{
  "vocab_size": 2360,
  "norm": "layernorm",
  "norm_place": "pre",
  "norm_eps": 1e-05,
  "init_std_o": 0.00387,
  "lr_mult_o": 3.0,
  "warmup_steps": 200,
  "schedule": "wsd",
  "final_lr_fraction": 0.1,
  "seq_len": 512
}
Each number is 128 + 32 x the weight over its row's rms, rounded and kept within 0 to 255. Layers, rows and columns count from 0. Numbers have three digits each. The size before them is the row's rms in percent of the matrix's.

# v: layer 9 attention value, 64x64, rms 0.314, rows 60-63, columns 0-63
# o: layer 9 attention output (transposed), 64x64, rms 0.766, rows 60-63, columns 0-63
# up: layer 9 MLP up, 128x64, rms 0.319, rows 0-95, columns 0-63
# down: layer 9 MLP down (transposed), 128x64, rms 0.427, rows 0-95, columns 0-63
v60 095:131080130119181139193090177119139076125123143109076112170117165175174117193135146147094172151132111137127145078082171130075087129140117144073103153135133085163125085172083084127129132152089138
o60 097:174123199116055135144147102131138131168059105177140125060043147163107128080134093109179081157138127153131104132147158148097163148076145106135151090146159088135124155099133119128109161145116157
v61 082:145163112184101138094143125120138059108110118098139132085141125148138164115069138104111091172186169142131102184104173114140168159109132138145130191055098164060170084103152125139088154140135095
o61 081:116171105093135159172151108135056123112175113159106092144177095118132076174229129150110145114158204103098136071114103109109121130151132111115128126157103095165109158107106116083182134103158130
v62 086:164156159173136094055071119033093147094117133118146141095161164118146127110147146170123150124171129177132133088108170179098143088118140093124086097101085139153092150169089160175161144122128144
o62 073:137104024102123174167124151165203156106148106113178114135129145081074139148133133133182073075133112084147099164139107132112121156167112132132147178115090105166152149133155086124089104152092123
v63 094:099081129113109150130127042085118122100139138146182143132161143174107103120169161107160159090192105103159134128179056077093114190082135136158122142129188151099092097132115100156131112148162111
o63 103:099157176139146134152126168138059144156114141149101154190077189108122112187132112129131085155170125127089107127102186173171160108166082103086162099107085102110159127138089105115102122144059112
up0 105:107140133118099116087129169095143161100143152144133183121152077120138103147170136115101123108122105122045135107161155142057177157149102031095126175172132151082153163155155141130154138089126072
down0 090:159153180138103094131145137150125144129110127193068081160084109093104111135113113145227103145154101140118097172159080120122164160182107134162090103168096185088087112163149149119098101123103144
up1 116:102085138168124121166165088088172133145136162140102172132142147147120066137153117157126165111119185150056144124097144104139149143132133073088168140132143160154117085102135086176019145096107115
down1 114:121137103105159140152125132102181083159057185169151164132147096089103106147165137106111124121135177143073135111080162105140167127186117139165119137098148149097033113162097104182077127128108139
up2 090:187169089078102156141101127140105137126118148125125106146099126025156104131131172117230136126115141126159178170128157131114082105115126129099167108082149156138074117164086118105082121157139160
down2 084:121106095198128151118141136095134141131145146135126152142102183172110191126120126078100029158087147136127142094133103098078172176130147146112110182105155144168045133109165126127156097126085114
up3 105:137124125104130190119090146164057089127151179157180122112115100151156095116120129098118132155134129140129122154134079174079149140097124156137106170111121102132122119149157140049045122052196149
down3 101:151095127150187151062121160130113108120128141116189107148130094128178095143165035123127094123121172145110101130188145124146148088165146144096109141113146145115030127167104167125162133086081121
up4 103:146110140158174104146140122119158160207094115112120148170159152090165075098087123168127194091104128151070140141163148158102128149174079094142099194131110088103080098150099143165098128106106162
down4 092:183140111107128074169150105097180101169136119187147145094131160167129081108031080111113181192121154091131149131091152117121140140140121157116124168149111117084068130158105132080118152108130160
up5 101:114148159139097146120151115079157134134146215177114076139090142099110101127142089106108143091140067137147157120107143148167148190133148081159157170147151075145192148100114145076070119152146080
down5 105:115123089120095105111120158091125077132126172089128150055153148145132178111133155201172146190099091132095129073126153140111095126133129059105156133149145173059123102175117107159132138191141150
up6 105:131148175137129121122164090223164114140078160148181150172109158144072105158123116145075147118111103134091128165146066055149124142154107103135123055088159115134100138102132093143151143096148168
down6 098:111102137069153148110118158108135164129110086085102125140136040141176165111142149136158135150122137182118119075105101142133138062073122198088118108138134106141136176103173183122156116178162078
up7 086:121079162132068132124120097116130110155139099097125183131179139199093088130083128213155136152182102134106068134146082125156164178110103135142108119134090197133128150094131153083114163099111148
down7 085:150129128188121174111124156085108132135127090114145123152118166094146169161107132180125089068105103190119104128181140098124117064153165073166149114106130149157146078142140052181092146153121076
up8 104:144125146132071152196083154089157171141143153116149109103137197098166085176136131129134145148041133116089163118120126171144092070100087092089093100134101115111128093154122117148145115114172192
down8 116:136132130151182107097156158131054080121131123084101115176176059166103150131132154031141141135145103100177092118156171121135138146147090096165139115074150132154183177098124092105134127127117112
up9 100:096152133140125070071196188165144143175163109097158158179153131129127132117153077115120104078094092118104163095090119150099153114120137125100207143117032120138141126086119135128104154117136163
down9 099:159133132188108073150202130137110104117101120137091122092146145122187127101121092114134093141082151186182135124121083100104141154160102181134145142126153069133166077073105136097187167103147175
up10 093:153124127114082134132129130117168139153060143139160108172056105116093142130155096169085143076131187147108140160118081115121179168124159193100119106059114080104147173140137072144135125137184143
down10 080:089063086109129176118095122163168173145139154150159162152027144162082063134124124116117186116129111054133072099098125145120180116123141109180155122115136150175122148128141151141130133100126128
up11 108:073089089146156116088169156132100175093117167104096096136154136124159138082157079121132170091116160134075178107156179152081175133159106162154140140108092136128113137122229110137126180103123115
down11 113:153138205142132094164163122141107131141154044157179173181131125122096104186122115091135130143136115132160131162152099136138074122097099057140130153142128086134176108166063097086127089084124119
up12 108:073162155120128091114143114109106171086034120135148104155176156165143159151177164115096188166091125124144132199111117104092144146138154135116121109038140173138122138134096105098086106125103152
down12 123:037108176138145157129126136138125098106139139096137114107174137131117092105127196107166142146108148077157122146107129137134107134170104107082142119183127176109051138118078138116240148122115123
up13 085:104121100198167106102112176124129117090165103128155118096160145189102125161152113142136107063084141113218103091148055103124137155115112159129157136168128076113153086134137136123171106069119163
down13 080:130134088060096144153112133137095134144135100169156164164202116109122079044097078133095083128134135097144142140118109094151127107118149159128120198097139177128167149142115170138084209142107139
up14 095:116208117169129131140138160120143165096126054042132109167135117098121116109101147124140116131108065185146168144137186087073142105123105111179134106103147134124118175067124132128141142120162192
down14 093:173108114110135151092113130134097122123126150202102140066104171104136120133112119099125093124196236097091099152098135112147124125147189132103154139128120113111148130206070112157136164126085090
up15 111:107092180108107063154064120161110151149125125082100143143125121109106149115176141151119106153139121113109174162046109213102182153108127099095105184113097144185119135139110071129168138129142156
down15 110:138091113131137086056120090170136095083119119087163162166129205061126119137111116148156128108126142134075150159108158125118116119077171081135153126175138099134186125140123130192149167160061114
up16 091:159151149022207153126150121143146112112109159160070094125142137125142136170111111123086157097088174142115166182112128192060137140111090143123126133115142104162092050121122101123124130119113114
down16 093:155077187137113119086131126176184129168105093052122112132094153165144154122171126135123098117133105125155099118135132091131181077144109125170128125102195151119026160136138102151150101072134133
up17 099:124155117135118171133138120161160161152132166158094141167133086152113124114102091070106124110081093155066123140114145113102172160122167083102190169139085079148180158162056125135059156123171143
down17 088:170119116173119109144079157143171157103082118090128147040125104145153123125076207111095089123172171182111097115132124130133137144102126124121080171115132184084163143115134111088171106106189142
up18 097:184078155139136198126063159108120122103165135115171070085160150122101139160137106135120152136141146130050131140140129145103153128152147135126116037078198142082171138155125091116140129113088147
down18 104:125127081120144149109106105098141160112168139111109113153133119129139134094106154139119142136119130110158112066122145107095091104154164192219092149054121181108119127229140148052111167132129145
up19 096:129188170120178151120098161154118096112112107136176133150142113196187110113158068128124096097142124111113144231121140148099072097114121170175077126143116134110141122097179146081128117142086157
down19 089:094184048148152101138122127135091112129174078104094125096155158079122110173136140131156122190147085133133134187194123105084153152127097164125109065161121111112143155100126111165075105178161130
up20 095:117095137142151163117194087151087122111140086118123084131139168152115070082161072194112116139114087122171164107124073139166118128124208145162120167128080108082146120137168121141136180095158095
down20 104:050154107196154139143131133077175096115113101151133105136102142063142176107102137133206107133093125114104114116155132128125160167063122112082147126115135103131102158148140120144139158210089193
up21 105:131136133060095084114154125111071136165077139122106136153178164117127174139156144092136154162096185180082121068149134127090139166199157084072129130116149174124135119131117154093105117135168070
down21 100:074132054122061094148104187155115176163112106075097085144157167099130126131171123126145145133110157119103109077174127196132140094077156133111190156119141144092102116115138175182129106142111138
up22 099:116075086128193134130132120200122166067099127130126098185140166108109178093144090143109116104114154114131182092162146164138121104098067115103126155099122060163155191127147133169118172128160103
down22 105:122106047121128154131094126080082108160131146162133121153142102135084152159201154154174158109218064105115140105168144157117133105118136135137097142126205125126143103091109105101167085147111086
up23 104:060103105167144097136163114112090166072103128171144132140161151154153081137134134113135115052129170120096116117095121081171127189162168144175154150145158135137124075104190104076124098173117165
down23 113:105134165156126112050139137152117128163118154111132142130189152140140122138164096076173147098103076176133152127132102086106083088135137148098207104104099133099058178184129138150079100176114127
up24 083:109139101136156097120121103107112072189104085134169131148000112122090156157155108150126164124146147142190149163085115092097128164109139143158158114169140131126219129143125139113126117109120134
down24 083:106194073113135111116141166119179167107144181157098108143049115100167122106160146112097050115150174116117129139122112139118194069109125144108115143152178108113157116142096080157179088146158111
up25 090:118116096138180176141105136176115119160092140129143116215176122092058139122128109123195096169104091139137122151095126134160121132090131125144150149147107187163106170112159068122080119085074087
down25 080:108171140188126095083206122113135103103069145139088058091136140143156107130177171145146116078135204157192143150110094124131195119133149125123105141101071094149130135103123142127111123091141101
up26 093:054143143141154097151147087136066100138141148096135151115123154129155122172147153121187102137119052163110135070110146125177092122149216085116075171131110098131131135161137119073080162141138145
down26 083:121091081131127109080145102092137205146125092139119106143178096131166133107151119074092106114191138145104189159140116159142169171117153165071095111154139107086164109145078108147124144061181148
up27 091:125136120153114097140164068094136096137095159110117101105077162163170090163178147149123165158119153142129161162152041090144072141141184103154161138136112110102107078106080123174112176126178098
down27 106:091068089142108163155156128175117197136195133124136120086140154143095078097164118151114111159110148089190093104163145117079143146111130150160081124134116137147172161076140151063178098121086118
up28 102:095153106109125093110113117088119103097107148138133067102149112147099101199114119118141166173119164157127136140192146099117165154138214085159102117096145140123169121164132210095076197136133132
down28 100:140147080120156134068091176133121112135111065098077159160119166094085072118104089150102151140118085131135164115125177109166124133129195144155100152155090090115183127119169152157161171071087115
up29 097:133120085157087143131151091097170174088176132149204077123111152113107149142162127122168143201108125146092154120121109121085141151148123065147142128148139162058097138161116132051119141056131130
down29 092:127139075096117153123130138142171134099077105131119164108055121131216100129158109124080143087172147129172088114164138190178108111111108130099116142145108101171120113118074093191123159179168113
up30 096:092173155139136137106144157131152089098081151143146170121105149133156134107126075144149139102099212079089139132143159146048074088089119105146156124106091173097135136115075141191114137126190164
down30 091:151159094135147103116158132209081138117139114066137146119159095172129113102126118144103137150190087125100141147131074117094102201135126125138105175117157223093160095111146130079133163084094127
up31 091:150162112162139168122115117157136082155147144176188117141199089146204095121104039116095134110121134129118106094121149182134145114144120101073100063143137149152101155140105136089099183099159109
down31 098:102114109075150069130119124083157145125135084087123126169166125115092128092119210179174085190111165096172138076117097148130064136112162123148096150141149127133122153168145157131137096190092102
up32 093:117107110172110073143136101154142128091102167135157106091169176102155133140089128112152135068132141127138153097236138135107088084126162096125133118164135143125122114093133048121176193074120153
down32 105:123133054135078161164130155110174123091159097098147133087131088107149085118124176108107122231161131167121085175140123160132166131118096152154166113125064137159149077168136138075105122134102125
up33 093:119144145159132118125140096111146193070132160132126096150120158110103118139202152090077068152144062158137164204076083111172097156134122139101167134094148065134097135100149102106152171127144123
down33 089:152084111151168151153122139158122095086179091130165127151158122127129135061092127114172115064122166138153155089091150130140091127127139098210126131090150111144039086159184123126107177148093130
up34 099:095132149135106120210139171144111164146098127130117079106110081103131099157203090139117137119135098132110138080066144137145160178102194185070150157102119133105134126146105160123091168086180159
down34 099:133121188150102150165105093093188113084093114128164115117123120177091145186109113127096071091128158134145155099136117115148175129126110168123068124073151145202152144055095153172129104123154087
up35 104:148153121115117186132195165139144083100135144123118149163183173172113132103076123162113098139096108099154112180214065109155087146115072111134102131137151124153134109160058094097126144087109123
down35 107:070134161150160088102092119128090128100160140110142118137107114089106131167155116121182189134129168202126156081078103156105153125161126125076184135133160076136083167095111155149110106089200103
up36 092:097151121145155118197174115094129142105074175174125110155118182132146153110136124165107073096152103118172129120087158141132145128160124145061137145143128151163153099106064126030133101095159080
down36 085:131132118180111127098159117166087098122147125088117200136145127110123092088121093101190102167195113182085137128125179167114125191120158112147167126119129135093106165090056116123137153054120138
up37 098:140154132125105144170140154129173164137158058098079144147113129128090102067140135146144138116056160132117112150113134146141135147164154121141101167146168079142083070105178077059108189100085167
down37 087:072061093084198161075131068101096150151132198146115121096123133085136127179139133133107125129137122115111100071131190137121156114099130160103189154139089141153073151135174165123157136136147103
up38 097:200132175131217091170101181106141096154028113111109116136123112137110122104183093153143153159092141133079142133113129130144101088157123096125100086115138126211146105133145135144092110135122149
down38 099:150092164076096088120113202134133155125167152140135119044127101100118167162079157143115160104102155065125101173076154126101100121166172176160141158180098145113112105131169124137143127107110072
up39 099:158120144149110136079152057163112164099109056094185188086159163140099102106154122178129138135149145106097121133110146122123145145224124167103102076127095131140181173111111123160152155145092118
down39 090:120122183119137122183140127096125106157073155179086082154149094082152189099130153128108085097126099167148187120165131154130100119179058096138146122159126147128068106158112080159076135130135174
up40 104:107067102126151070118098154109105207105139143091120113119137123147097079160137118091162146104184120177093167104156163144154169157113137125122164201121051104105094095145190140111135156115137153
down40 103:115120132153130124162126139090127099096143126088150184117163138153108166118123175168083134127055099103124154105013114166106127153127141137130125129178139092167050161143199113130146088126133111
up41 093:113153119155232136177171184156155139125114064100102100141105112126151125166172060130161166095141102136126128154121121156133138132106120130070103097116165182100082120149072063133141149137112119
down41 091:077101136151124206103122131104194121091087149088216127140109162138188138125144113142116108101110159183096167087170128112108175141098100115131140107168134113158105160132080151142125073099091090
up42 091:140095122108130151096118200111094139112113117165199137125089123161167163127199183146147134121122093096146184126172166047154112110145139055130102102130099090121131102141139134098190136091128104
down42 096:092108107102150057149113104170147128116094186118048132132110185194152100118101205148145123154126132098089157102087083091092129149191130138140097138166188149115134128111133155093114148156128131
up43 103:124184157121136131153183143099167132103138120097184162182143099185069131138152091081061130164118148165137145138091127081094129146080094122143111139088136087176184105098160096151122167088097133
down43 102:153087107129150138064120142129130151153105184173088119147156135151168124131166157094113134091078156163175095136146105142135151122103130173080128063085114177101074080112138210144094141087129090
up44 102:162103110115087145145098093110116153111161129073101186155153068191149145190155151138147100069154105130097152174189119078098111186099120089083121130153118105122123111122148119141125173128086188
down44 104:118084213086104060146122119092106142128123151123099073146168128140104176075137089130134130154186179158169115115063116168116121155184118149093156132166123134123100083108115150071159128160141141
up45 103:159153117062146149126163152166108120119147114077189151186111116122128194139129120128139117169086132093064128202154109131088107088104145081153076098090133100118123130150145181118139183098170156
down45 112:176200196162117148148150114127151140158109120099124160117156075122090134100123116104116141163139066144127123147083105076149081124140052090121118138168129117074145137159149067149107159184099177
up46 105:105110093134141133087096187160025094119094115113142147103152183196116151156112111138157151122130160159105106096097167113057118074145129160170130120131135104136117072178129087109107130145160170
down46 103:091109088166109069124076139148137152132062127143093134160072121122138086096143113121167161114129165106152043096150173134133156098132140142115142127141091188128085169135206158131182136133081149
up47 145:149142024186103115177165119142209108147100102144114135176173141123111107156102085116098142104138102176125118140158133156139127113122139101132149122112136100133029122133086176126157165096165121
down47 120:139116049125144136139117147156243121108113128132139142128211141132133120116110113120132148099114100128142140150138128145129113140137135107111118115140138115129000120132110147130133149142111128
up48 097:109163132065116034150150131170114130158150132100120083122138104102100115133169110177177102118139138151086146130134106205122141136128089134104167119087187127138108130166134176153174134131063066
down48 093:157154094156155139126196088093157079102155144141102122104136082094120149141104132080065085147134121092094096162107103135158154120165124181150139158110109162127139113156204118122104091085217154
up49 105:137096119078149068159168168147138148136081180116152153152166124087129176091180098109206144082071131122110090152132132108151112101187110107150118149176145109131078119143153122139168059103138134
down49 103:175124198161115121134119083086131134159155106145128116160070173167098082092123163113170117148148189129151171122138117099129125156120153117125098104097107090119139105117072128139080236101083115
up50 103:100155100134071142166164173201110138100063134105127108116117117143163098165090120096113133191115160143148132125116163111093080103116146170133152202092153103120152098099178135133113153062143069
down50 103:115170094171080111137167120080182104169103116141081098126154109126153134099083134179091117106102203130125152103169168169131170083098100111162119122041133168091132084148130102142150118122154165
up51 102:128173105117162164170131147145092096151105112094091126129143170072102125109205104135188107118116116135123068126082108121113071093186119163139121126131195099158113066152100133181147180133164134
down51 089:165131132151043107077164110131148085066093152149158128128143133124129090159068153127155078131113138065133141110135118115106123147158197096173125128124128084167112145124089210140185128171121125
up52 108:081093095149037119159085146132107165146091111152137099156146148124151091134182153198176139163176094144164130133105191127079116082111168093079087140140185110131126153113119147088129126134124124
down52 123:146110110064159167126131159109184133125105118175147113155172129137111120122189092158135224089070056117117142141081122074105141103131166125193108107162120170114084123136160143125145112103126104
up53 097:179044088130135138128062155135116127115154119142138158106163157112126118096155098142170151086081095152116106113131135188158127160052088089090111142111169126141063109178117134183163139125133172
down53 102:129199106168119099128167128112195143158139139070089110108122074144140127137115135155098113163144184123119109123102070090064144128172096149166117100176168164095082094128179101106138120096186117
up54 099:181111121110200152121091103169130092142095168106054152142102139142100111127125124157110104182133108197093142094137138095135198107129158120044156112142131117154145081128098078119115188118117151
down54 099:105135069074117152089148110182152179136107117078148181140159104130123068144110161114128153134082102167159177148154119038123116115067147145118106139112084150158165167100155119116144120191139146
up55 099:174078112097102152150097139084144110149081123122116102160139131109123092136114095151127199189097182127181121091137151159083187088112181121141156109104156140117144075062102111118148098178163095
down55 090:125129212104115102148150083148138161054157151184085117215172136100127165148086114135117158093132161119179142147122089086059108138159144144126144126150110089117067102141095129113106136138108145
up56 102:139117103117180105106127136151078156195083147160086083151071126083177115142125126131136165146096088110137128173140123076119172106177109178136125192137052075162158141095118141125096147112095118
down56 101:149124044129168177123102136174058094129129115104159144150119150132154125114113210153121097175112111107152146079133148104117137172119099099125183077114165100151186115098133134115095130054168130
up57 097:158138073106128108085103067129129097109086145138111105110164187116115155183130108166147155061120130154112098117194106224175142146164113120094115132116138138170129123137106078112139106193098154
down57 099:124056165144131100113099170142133157125161155179147132141140143084160133080148112109163103102111094094130133087085140140131181082143218180171119155148103143129054112108109176100138090121150087
up58 096:059123130099155111111059166160091140132154099125125097151158125113122108180145133172081148192099151137138114097153135108110147165096119102160165084077169182087140191178130118150089127072099135
down58 086:208151165138094110147089113114187141123097163160104069108139111158163105180132132113106138135151122150155090183146107051080124108112147119053124094148160146191097115164134160114105108150104103
up59 106:133082151114131129137104070141102114128151152096144150096171141116193164169185156171141087130082106109124100153094181086089148111145166160072136141090164161122138142130078154185080177078119127
down59 097:128127114114137139147124195143129160145183095130121122144107126137102149121146096114170213140139120134114099107170019126138115129070136133119127080114109102107026149132113158145086150166133180
up60 096:160109136161130121145132120123081116190102151143130059103140160115107117182120179123144131133123125104107152164123107143135167099153161136040127162109170115135116065108051113054116113088193124
down60 122:106105117146085149148117158135108159158144131101094124126255130154106154123141082111130091075149113189134099102114155119113152116147082119125057125107150131135130139107164152169150082193101133
up61 093:172115121129088145083175109145092123087136209173099150063142130157147048110125124138152120187114121146125196110141078170127091115166167156082165111113110159154122088133092118129112164112103112
down61 090:069139063145163125117109116143142147158120105079163127140168085128138177194133137127094084181154117150121089109141110130141137136123123125156075118112127109135160141108185190127092053058194132
up62 105:151154086132119142132129134093157131144124085170110123182129148125119117126163081140151108119086182063107123171167118153133136112067212035113110078095138133123141147146162190118109149140176094
down62 111:156149111149139137136118114175106125128127133127156166074120125089214132093116159164057116193153112091121118079132079123081140128139109126111166115122114160104167083173097150140131113107083225
up63 085:126167065179127122110113065114063076125152159083097155108126100146113125149160050118076142161171149161103157151120139134097111161139075123158112151147140144086157170089137132117166152155179081
down63 076:145087131118139139199084135102138102142076174091125131163067129149117123169104127143124152059126107083163220115116116172092089151160138123129188117200135137102134119144085146128133140119072104
up64 091:129119126156161116133101146133117129138104124108069118105087192175129120148084109171111149079162105156152109152130090080206135128120117126133174165205041086086156153117139098139135123123137065
down64 093:125090067134123097142153135126175109136111078106156180072109111140144070165143026096142147143101087094095115107136127098132107149148126128207133132111159167131127110178116185171131140164129171
up65 117:107100107121120078168076091096139115129078125145122084157172171064167091133124172085130111176139109151131147141186132161090102121125094143119160127161080092175167078110117134067167181161119138
down65 125:127135084197069154111130175153189134160189094101125161107104111107122164095125116112159092188154089106151099155117071127190127098083138104123148090139086123110059137151140124112146144130182153
up66 102:102114171099169084175176169165099143164130139143118108148141137123074161152146142129116105150107113123150132203152069039165146157166152156118148146112091085107126049116134093134129117072132155
down66 114:110148112048134129144083105165116102135089130125128154113171114147137111136142171197142148146131122121082123138120075112168101151127159018167120189118081166139162118114126097163137167151114069
up67 111:117104099134145099158094110110129134120125138093037123150156152125091107137159116116138128145088143164117103156059154110073172096100220102117212150142137175174153094108129108116153126122102176
down67 100:116193080141135142163087087144160116137090146112092109199119130128191175157137153164074150128175089128102067135101088129181126107185107141082134146137102107122106166086132113159077100163116131
up68 105:111035129180077120059149145081130169116165130105157139158102168088137156106117080137157134132156134094146102170176128118152174134080102126186141125124150146134100120086090082118123146161186099
down68 105:157133184134139170147130098121164124113064072110149087090045146124140164117160129117125082117194113182156124119115165110129150169121079134181093122117137099149113136121137186081135065100121176
up69 089:133163127087145117168164148170114134140144102099145091065205098129175129118148161127138111117118187165123074099070173150122180163116162107126116100138185137115120060058155103105123150093115132
down69 082:169115187133152161120078127140125142214168153194169140094074136080111125115126083117143205151110115071149133122160150118108142125169102105138168133126090145064121112118083156090095137140096109
up70 090:143131125104111097140127113151159185141124172131156108183144146114081129125151057190126120081140079149105181116144085115210101092138183151097126154136144113106121133095172146132056109111162073
down70 106:116153118071137145110133143100152124129107090108126102047099133152141137130130157090137187156168116130160100101114156187093097136105139064103112199131154137131157232130108153111128095157078165
up71 100:097174126098130105114113181165113195048135146132132157116121122146177189155201118102108149131090105080096174134138109137083083114143081174122089094094180106114108105144108117171118152094126141
down71 099:106153107135109132118147102145067079154156121124110119053098165090126158130065150123112100118109143136100115170112104131118151152109158092154118211140116131179215120122186075106153155125182160
up72 103:148067153094150097116152106074132125146123093134143088164179149105126151110151104117180144140025108108141132149125044131137144163217148100108137116130090152152168151152082116159145136154139151
down72 107:122073099197145173076105117165123128136146073091165116156136142128084087131140161133161097154203128141168076125097140171095124116164142075094094121074147139143098085134153140170133125141193103
up73 102:148139098227143124179166027130103121133157135133100104115154116150157078161131120184117142113108106108110134158109191115120151144122115121133134168137161113162097084159130127145064113122055161
down73 097:130131082080174149115140104152122152116126138086148217148156138153140075102131103141170121168106196077084126087126099143102144109128125149127137107101183122125059160080095143172185104172119096
up74 096:091182087139159093110172148172096118113132130124146100146120149133081158109135112119114065122075152152150143165071146159115112084073090034127116115138135166119195114206167136138141126123145113
down74 108:113101183118163123158081161167129121126131106118164109164160107183131116108089134127058062128169138186135081104123114074147136106164066130148074147139139203168092152136144105160155101119144094
up75 090:157128145071140092130118152144178172129150126091147136148110168153130148123139118099137173052147124190093173088134132132140135124070158124082151135097129072163121090106170118030093141166093101
down75 083:097131143137131162107134114167170094102111133100186116118215125149139083121120208171125107168124127107115090165187105112107148130170099161096119136086119096129175174079095062124125110144100081
up76 110:154115156156111127131094085121100128099123128170168147142153120137124094141098055151169108142110095228139098108128128089108101147159096101148120127180192153065167119148136119185121135095199098
down76 151:117120242176145146097116093125074133146133141133147117125198124142120098116077089162139081150151111161075107063140102130158142085136120120122140114190169150109145091137117105159137125098191111
up77 117:137135116082118107121140133199150157128106073103161082152173208136121102089066119135166144091163097192116130124170103121067192073111128131125157089156146111136119102165083130105152158142141129
down77 115:164166120105130126162147135113162070083114191147097092108154081153149176145079137146138126028103149133133152156140112113124070098140132136149125121103147099126033150131121103146130144175194121
up78 095:112110102078074169161128094088167124151110132134141077137164132161186117132150129136089098166120114182181069141174118148131130181136122159107212113126089088087134125160131113099103174068115149
down78 085:156166075146127094134141083119158145101115117127152141176080100090062094174106156120097105079188158097130204172140093086129124145150149103134113127165134179123085074137132164141133116194109124
up79 091:099136114151133154111061147095080200139137116100154164140126062116130116118101126194121244137142125106182118167120098177094135163116109108126085094142136124084133152156080151120146153136111123
down79 079:184078128166129150125158145152109142143130136159113114133114180156122068137189096110093067126099185095108090115140163161145140184142083065146111179063125082144064141118103120146139168131117133
up80 092:091145127107080115119062112117077124076146140140125127146171159163159138139138169084074105176116095112125179147148125085093160209135169046181136134074148102124118098139139141137169147144136116
down80 082:145144114118135119128216140152132174114131122058137082117141076057125116203124153121157092172152182126106058152168157099117135125110079126101137127128118090151132080073105171140161125141147118
up81 097:147107052146090112121140169119131144079162099102171091099163108171197123182120112145109122081152115182114137155127096148189098124147146150112090186118117143127085089143109146145172186137066139
down81 104:103136037145161157122102127121181173187156180138114120116070115140091136083178165140171120166116071105110117094167170115131098097121111109145206081137150124086125127118151099151120091110151138
up82 095:151139141193089149096103093167124122134078127158154167125148186147123117085128166200151109152097129083104100179120144079117122097103140086165139081152175142077131145117073184068106128154146132
down82 098:186165119114070133166091145100153104151117095107183127139166104142116090182173169151102152149162089135178095103115158130100115101051163128132050133124132079145155194116137134103116110115140089
up83 093:098140137117181183149106119128070156070115151103116097141119100160197120145098125085152163099107067127075202100159115136158149162080197126144137127144149131152098118110170101096073142094111122
down83 101:112178115137223118135114157124110144186190104119137187158166144064086086125149111114133094172193137053090097092113124135098080097150120145129131158114117128133169141161092123109128111099121136
up84 098:165120107110159108143160065133107091138131140108118165118167099099125148110211149166146100146035170118085145155139172110121181065087111133080100141158151135177145097159152108132112144094096156
down84 112:086075123128132150096169125099099228135154105135160184185132108088060151108075115105184208139125084120130123108117112114083117173140137133139128144148129137118103158106104088141168121165103134
up85 110:112128122117151070062108144147145153126114186145094090190151195115188121139109120132108163158048131110094086160100086141188148137098081133117170159157145124176131103127154104097103100142113098
down85 119:104133119150137129117109087103192147194129155103095133184130120119135185137097147101073106123166102109153139085122106133109136103123123134121068151092179111119243105150142149115097105196111166
up86 100:193105123134127127131078118098209159124115144097102139160123129106115102154106088157118081096160161165108058155061164179105132106164132091155121120156158159067149111150165104065132134147110165
down86 094:087140156142072178111145174172138151128162079156144132049167130160137076097152122099083110147041112112138125126180092106146180130122132096106100092093134167147153152089095154120166121130170141
up87 095:169082121159165134082153201061113111131089140163174084111129105097124103159133122104069172140086086163127144104125090173146135165153094065134163135119137092126129133124218139131144142104155144
down87 085:115137130073096106140125116086156161136138143210089112154191115165095148038117137128093153176177138128039118117104145152110138139098119186135097182124081117134116138129130156137111130101109173
up88 101:134102115169117143124160151136074190158113189115138089106161155149158125167129082104075168160131124084125103141140114126146144081113080184165138084096123119086114142063196104091105102128130192
down88 090:174057162144154080138135135095052062098123119160152181140088138091156148140082122171122146084098116116134166160102137149141131131128166085130196171140140123101127106138118149128178134055139090
up89 108:128209182136153134129112118158133141097118131115193118127101090035127100087163082083150141080149155150124165119178158140076154105154109175130127090110118115119144125161128065144183101109116160
down89 100:125138148077087149164129117145146078084149140125116135153077187228082113109111121153108122068111159131104141117057129146114142187158115153190099175121125118078139120191151130135132110120101115
up90 103:126066088123101074133105164131130141182059145150124113171120138131193172174145175166139125139101105111163095105106091124139102094148143090088162126157109055121128173133077142106168137103187105
down90 107:151166113081109153127127124119170175109154042128167159147123160141083085130098130127080142124114152124116181129145105116146155128097142157118149160057102151145145074182097148149038151073108147
up91 094:152101110119081164118128170143133074085142093177123104148165132120164136203113077115210081169115146151122152106099116124151126083148086097074130201102176129142120156107149094117139171119113163
down91 108:122151131165113103139130157137142120179119193088154194099070153107102067056189149110095163144102109118129065121158198112100080160127153138150139134153113090165069123124124114141163139117119123
up92 102:087126123113122170104137110178065096111116084094121215108123145105133125173145124092100110104186120209135114162173132101137185142114203187151154122127140174095118105135115137121103157139108096
down92 098:221127129138126087196118131072158099146141146135116094111090140215097116090142184128185087130122123084144145127116114122109156122162129128076138142132156084092170117099125073087156119137174131
up93 113:197126109118143125148144097176136148086098154081128117087159168139181089150143108141112125107138100163105109161207154122093119143122104175178092118183122067080100094124078118073167128155161130
down93 141:153104031088137127112127121134233139090133118146113077091164106117133149168181151088140105157139166156091094073127135163096124084120132166087106116109112168175131117131117133162137130182146142
up94 114:157100111086124167195112143122124179094094145139124090084133177144101130093181155185133086195082118150097101113104103140114153084135098113119129148138150117078175096187177137131103182081114144
down94 115:106175175165138082115128120129133118130145106099173129187160151128137090178199123128111176123112138124129189101108118176147099128064165067070109174108108127116173098079061126099137137105140120
up95 100:114073104130092147152087171090099090143077116155140147103159158162058151153147105134105163143084126135127163183160094054180111148204139151164105135107158118171143123088137110123102170140146093
down95 093:160122114107109066104150134133175134173098093149120113091148152171122116207117101164146131126115152132075119069099134161113165179136109091150129124165110134152105147122034071113183082160136159